Each number is 500 + 25 x the weight over its row's rms, rounded and kept within 0 to 999. Layers, rows and columns count from 0. Numbers have three digits each. The size before them is the row's rms in percent of the matrix's.

# gate: layer 4 MLP gate, 3072x768, rms 0.0413, rows 693-709, columns 512-639
# up: layer 4 MLP up, 3072x768, rms 0.0389, rows 693-708, columns 512-639
# down: layer 4 MLP down (transposed), 3072x768, rms 0.0264, rows 693-708, columns 512-639
gate693 097:467551517524524463518480460478513499483488509502478478500498513482494531474476490486498491493497542466506476471524473498511530495527454531471507531485504498483517498496532539470505488469488461506480491498505512492439461486475468478536481556500507517483517529469563493492485513497518511504549472477491459490520507470496512530455478428488497523517509516514487525441477477525542502510546
up693 101:489468527511452502512473466492475481443526499528506516510501522489487545475459498479568514537476457467558500487450503506502551510496546492518462494484506499499455454493479538516504538487519512518494529490483495479496533514513505453537486517508488477527521504531543531517500505482486481465509527488541520500465514465467536569486526485511483483497538513456511517514521489557479503514504
down693 102:467541505488534536489488491483507510462520511503501481505526519493515484495511463514514493501507536480508475484497504493501501498523536494492487467554511513494480491512545464521502521504495568533480440492509487512513495482524451487492526509499474519487467526495492468485499511465504452497502508508527549488495491459521524514469493495496459470506489509494512477501494487481528457464503
gate694 100:456509469487504460517491506506533504476497538540512483507500518513471517495503500479521503557501474491443457539525496500523496489463516521517525490501495476526507495503512523520456517489547491477517480527466493475501541505518512512523513478509530524495496457473482518487538485509522543480456435471480465487481434466516501509469494473543529527481551500497509503516444511499530519512501
up694 101:522540529506474533493498498554538521470521522506515491531540505490489498520484521494490479479465508472480509470486497513507526528503462496455501543568506484488544470487475509542503528472489480486508506517509512511481487502450501476486502506542505474450540455513499502503489477530482519490508520486483497548465554486488513515496460553492538477487486504494455491506524470469544497508508
down694 102:470490504456499453536512510527541522500512507523470484463552529485535495470507465463499479499529489461459457503484529489467469572477538493468495497555499490507528517489498485505454492486550501508492524479471515478528493480467459460479488515484489435511508508511495445500448528479469488456485531475501478493494494505510507502499496481536538545501533495505523494527488493495509494514499
gate695 097:534500499495473471496534511440508480481491506508525469478448561501487503483499483479492512508507497504443498512511492559506486506506480502492484476470528495467520483508462467477489475542485482461522491529492524509516494480500490475498512524497558486480503515493511499503519521505486498472443471479485495494484476469505501498501493514531498488476500481478516509528487528494547479480485
up695 103:513533487457487506559496467500529526468509460493505518491480469505496445544500538470493520529470528474493517500472533512446496488430547518510499516498564484491502473455497507546533530472515487504503522483525482492501479487520538521522481501459540517505488519443527502485496531504461493483504514478468475498500473528478510513510476516508502524510447480483503523518522471482485459466542
down695 101:468526468491489498528540485495500446503493503516518490490504491496523532536495501509536524512500486465486461526465515482487498509531493513513544533508566453464506494511475487503497518520484485472524492543506512540465521512509521489487475492539486516482540476500511470535470510486530537540550474534533432510455513487533531522507477471509468506512540489487507506510488516522528482486495
gate696 102:511502498509509500508505549524498533508489522501515498460482523509493497438520491526537476487475538453507510517497568501488507484501518526475538531417486493510556488490463476510528501550485467489484486540523533485496536460469504480532510490520506498477473502507518509533510490511515529484500491510471540509501476478506493518500462488489508504508506516512495499541500509505498512513508
up696 100:494550508558530489497503513454499482460541493508533508501465477508528476503485493520526518496526470484507530496504491511492494516505480474488517517528468518462494513470472506488531535513490498483523464502484566493514482536473526522499482526543512549516531499502503498512541517497514504514522470451501492512537490469510514511495510524456514469507533484533506474508468481484520476458487
down696 100:522502450558490534534473504519484502549463513486500503474526522527477515490482479512475467470537533485479526552475533517511484473507465460502523454501485535493478556505479499471495469508455459490522512461465516500443494498506477493483512468474519547505515511504483508527509516517468521525532498497512459478504509495539492475519491526522507516527495464522460496508482475492492478512520
gate697 097:489537458458477483505512454476460506524512474497446548504460521522487514510499559478466522463490495449504498503466523493499473511506528474495511527481534489476534491512475517480551502443482512530489473493506548499531501541509517546547461581448487483537503543499514524482487510528532501532513469518493527478543483478473476504470475497498502516450487501524500526494488507504484500501496
up697 097:502496518503553455494556481515562490560552515490508525526519503511480542501491530502452510490494478529537523511487511516514520480481492521485494529513511526482538452525526498492470537504527514527517491518497490493500541531531490526509500484509442495498509508481478507504467522503560488506512510487557486513500449488476500453547509505482494476520458513481467516513483497519461501486515
down697 099:471506507505512494491494488508491468484454542484502516473538489477518459438504457462490519489485492469505481500481494514494482491551508505501479508506520489452468462529493433507473476493478500483524517525490473497539448482490519536511510520505506488510488537475447468494520497472499467483513495524488494481486544501477499528445561507520525513560491517508486453488509505539522503437505
gate698 098:540487463473475448497510433449482478497462542568484511523535488472522494512497517513492484503496444506500523465500472499493488480434497515516480503488516516509449485494516503479500505484504488532471516527533531491521493483532480486505507478469497503501539547456507520481531520512527488512498473531524569531477508507453485511519501493499503493515494501477523534487511515474472519458482
up698 099:508492489477505472542526476505472487483516506484539507543443482468535456462492536439477532499519505453522493481477502544531505517511489522517506485472502521506504526502516519507474493478508468488526488513506511531499513497503493519489523440514501512502496496431466497503541529464496489496517479457514470493546505492501518523463477534515497521491542425435491509496504518514504526450453
down698 098:500471522467482486455503480511451511492554532527512465516500487484512502503507508458472525491439535504465473537478492493490466487465474461545504511540487518498470473497518509489518521505517546496512548527509496552500475561482476509510517460484469481479534533478496547456518551516499507460488527507522463544499513480521535481531521528526468528509521506484533519506518475519525497503559
gate699 104:538521511471483554518513544495459523540471523507450536535488507486493487495518476489531514499510493463511501467543483517496474500475484482524492497489483533518501488497505494466494504490529512523501486541517492535503496482488510518502474496470460532507508496473493516523509463481489524510471504514578499539479517515476472483491553531520528529461487500498474489509507501488522465481474
up699 105:504490483505502512470492484462467478530518505509477480530473483492495507543464491486473504492508516471420483488553529475423533488534526506508479469587583476444499483507518485534439464481509502475519463518503483524516498484519502536485510500525488519516476484496578512481486494469452471520487496528484471513529489502484493424536503483529489482502484480530522497514523539508512509525500
down699 102:475509453499518489466519464517492491535523531470512492473478519458480537516477461499546487510492513504468515473502514448448524493511501481512488490499506478516493501512499499494518486462490474512497528477525510522526508483504525496479562543498475531526481507485519521516492531505529512463516501521518469485531451506493469504467473450479464498533496525530514545494514503510462491533502
gate700 099:520508493493527453497537466487505471498471506517504556532454528534467465531475461513483492562429504491477549528492498505506502471525494520572516540485508483509468460503479448499513532477465475481484486495519530541460529449526503475512505479503480463531495516468487490479530503499549538513479490498495509444476492506494473445512519488541504588550491534497515468487484519507492483505495
up700 099:495481500503510535491512491517527527452545483495516522481541490479465479469472520470505479482486474444463494516531495500511493529467479477502513538530473495494501534455535456501501537488492522527503504492521526515490481496496477445522508496536502542454529541478492539488452516486505463484534507490474507528476474506536543497485435507471487484533511537501500523453501483457472481486504
down700 099:530494469508459523529495491528514514502508512512493495475507474523497476467509469508503487481514471533523511448544465477571493482499513502489515528523453508539470528502494519469521467560493499515474502512488516506532517467500484475504521475524508505482496452484489536495474512500499464505497530494492453480525469521527516513476444483477539475539478527494471515489544515520503524513515
gate701 100:497493500492544470499504483486531518508465476544552501507525483473501506502510503501471508558496464524457494485460560530551547522496484498470535522500482501446458492529508501536521527501487491553470525474518450502531483512496497484492516545501520508495493512492474509540445494495495434546471489464516504525476473531463487475532490525532516530515483472492486527483537511492469511427493
up701 097:520547511516484525510461473503474503527548501520491485512537480520526466484478492476472529492505546491546531550524485526549490470522494514502496487492474490554503499524509495520531507549519464487494504477521531497555500509526477495499523474504509472510494461536511458530467495474470458477470447512496520515499499518518518507533451448480516490494509479523514533478526486492486478495547
down701 098:541531463526530515461498483488465486465464519515517504462473514533498519462537468452474545480482514509522500503494512474497485488534471476528478462489490539501493477503468451508498520491562532519474519519503518496465446559514416480467479498501502497489460478502550493523473441475493487526473491526495532484479521502535491472491474486520522483508486498530491471447507533512500501494506
gate702 099:541488499482501536525503481500478485485471461514473477521479518497504525478491495496466499525497484473470542501492502496512556489492523460486481479450470538531533523527541491505473505558475461512551475498515475474474587526498490498510470478527509459526486511530480524489493471509503498492461463466548508520490468435480487521536476505509518501515489510465493467498554507504486493493477
up702 098:481479487521521483487493540508492503500462519512510496507515479516542458490486482551550507490522505524516479493516464563469420501465541484475481524493490467528525514483525482480476571498515493507486490485507499542511484496502500466504510525508508533536504444454445512494499540483497478463459464484467566504494510458474489490504484503503437512526510448529539496474474440492497530523504
down702 098:509485477491510508473535511513513527523510512526461538522499508486532480486498448532514527507430500474501513472476493510498503475482514446510502524470498476497487474454518499473511516475528518536530492475482483506521477515495509526520482496475471515515526513465467542566486496487545460498438470521478460461455497480447520458495495509544492469521463492466527484506499496461519526488509
gate703 097:537517547520475495471526485508505498476467469490527489519505478457555442517524532490503466444499484498501506465511480476559484519498504497527529535482503508540512479486513498527522538498443495525478488491528522557575465492488539490550520480510523485520506523500510497493505517545466517529496461508530562517515522490504496483482520528476487532514555517496500498511504531533520539534523
up703 100:471487498491503488508519522469446491467497478529525505497528491486487420510500486527476488500453490541494494513530516489510482435512465512492526518508494516522494492508515480457503509459529496486477498472514513490513502499462503546460495498517502476467498502516530518491493506466516487524471480496420488502504477493490501488460477507480539482439517502459479502472479521491525529455473
down703 100:485464488458487488533485517480496505535479499513469480485481484519522515457463532502480529518519500508484500529512519483453521502485471477508480500481493472495533482491483505506507521541518483507466511557445513488467485483480503465488488512499513470482515492548502504524517451483471508474497552519499446497508496469532515488514522488511505505524518492543487513490505547484469467528431
gate704 096:531542510513523523514497496464502538519469485547525532467518471569491475485493510489531479562479489428509491511530504521484495519469460542482496538489502452490496502507476482484494495502464501521429487485465494494503537497540490494529512510462485463513484558449523491531525434546487502524438505495522478479487479484466480472495479538506525523554490519500485486463486501457493531488552
up704 101:533460490468560482480459524456459515427522512523540503551520530543525512479487486472542470498519515524509511522483535441527487455515498481499484479469478504511514477476539497479500515528502536529481440498498503517506502475525488525520517479516480507488448468529444500452451461477516476540516472524509451548468479498511501477475520502513494541506509493502530467489484468507486512533517
down704 101:496433474480541498510476523450471488446538525509452509487495476443526489446460490476548489526469540478515501451498503551521566548534487504467464508480474538489502462485526523501492473492498509522497482489530490511502475557493543459451514531509537474533509499512495473481492476504511495481467488480495485513526409491522481524503481537527489500469501503500519488512488533523499496489472
gate705 100:512511472511506514517517487526508495548481522506449501510516514512490551503529528454534536497466500537491527503477510531518498493508493515518557533493493522531502471511506474491486512496512499481514474436452484497480512474476520518486477481539441497488445492493481490509514511456516484506480520516482476518474490484511503496499504491489538516503485512496505510521490491507499505502470
up705 099:544496492472526519457480545490508537522507490454494517532543491507492501552486450527500517508502498499533541546486481509483474508487496519463514509553517513538494476505468509475514490484504521439514522501496488475532474482503461490513483451495464486516473514522483524495543515554525562461460518510516495464455491476481489494483499453514469474479486518497498507488498523538499474540506
down705 099:471506458516468518479492484493486481534539542558554509470536509486512537499521525512484515442510498516489480526527510510498504500549524509555525542500516524467470523489497464499466500458471511480475505522468548506495519521495523516538503513472554506458518503555495484506497499472448439494516503508462479518486478517500509494514504521494532527514492503466482494488531525482506494535529
gate706 100:495511473480538542519482431492487485496496479499485485487470487539496475473505518461534504514576470510491484442515521546484492500529462484515500560445476517517489511511485500448504487506509487520455479499480519510502512517497507522493481525503472509476501525455481523469442455492485482485442499457530523462496456475520495540480490510499522523487545531485437485511502485491501497491494
up706 100:469496452508521510466465506492484479523470502494473479490482469497496537503513515458480510508539467536474475492468528520493490453475510479519507516458505496488519436507466491522499499462473532547479530452550469532483490475469493504474480503525519477475481531467485480509460533454503538502431492481515509467501511503536504530455522494494473531500534478537511500501494503505519495492469
down706 102:476505502494529540432513530452455506495481472479484499526483504486528512493467473531497493484518467555487488477492473469511415444517466473500518477510541501485519514531503510553496502498483489469509537511519482486519501525498510512461483521476506462519522512521498469533505544491533554511515541508444497539535495487528515498434530489521509525478484526460495505515485530503497473483520
gate707 097:497446493461471507490491479496489493480529478451493485479471520480439503469494495502488508523541544516495526517532527446498499477513528484539493518520500490498526527500510528460525537502501503511518405520446554498488503466536486505478512482504514506512510507532467516535552478524522523518474503508514494511489502518476492515459522493503488538477507481483504485501523551474485500471492
up707 102:519474523521520500519492485464522468479517487454444529500511514534499471528484511483501488528487500480481541504524512472508448517504540499505490503532496506474483488532503553485482502523519502489501481520509492477498496482489464517537498512509519528475460514549547529496529528481495474490502491514492501511532509477507490501515484452536514529526511505517473491490520506508504490528494
down707 100:503481529501489546518496484498445426493511524480485517479512469469454501489423474497497504519458556456479503517490486470482525511489514463508467504519523462469492488528557544448488495496504510505472484524558488486491457491521492538488508518500491497469554500528544512485485511504481472552483474526495487481503515520507498500458541457490568484490517498547450498513477455490457503474489
gate708 099:554532447583522489481530485464465500498554529476479530510486502500484549541529498519505523521495508474437530485527501507479516521495454525461517529484504487525485528498560540477524473498526502444469501561526517507523528456506509501523481459472480518494513511459511460526489533503530504526519483499459475512420509480455486483488497546497562478495492515521506489482517513508492515526526
up708 101:469529513481574502466459532529458504481464491493453544511472469513493479449569495445550502481557449531477558459469508501493499509530486520506511508512475485537518502494431509490511526520487480514528473532505502471494532530497513484498478522511516506515506535479454537503469521522494501520512507484469524500495484509511525511463493503546471500483494473493486466505501484511491523516450
down708 100:517514538495479511516474475498538498498486457500483531506460474502498511489480517495481483487507546464505517475472479524531538480530484497544495487488504491494525475492449517498537492511477507492510524543489466474532516446499481484457505477518490471494499537503498533468507500460500497541498478468481515468521463541507512543483418457551499528478526491470484521480509454492481484507479
gate709 100:500529483506501475521507480505443530528501491477500503541442483470525492500525543499523467549541520466486537489480504505483518475499465511549508500497471489507501467488519509506506509507514494497457542509516534515474521501507476470523503504465508522513513500458525504486499478458516504531458500482534452492479538519473495502485511514505512482504491511474503541486547554474513502489496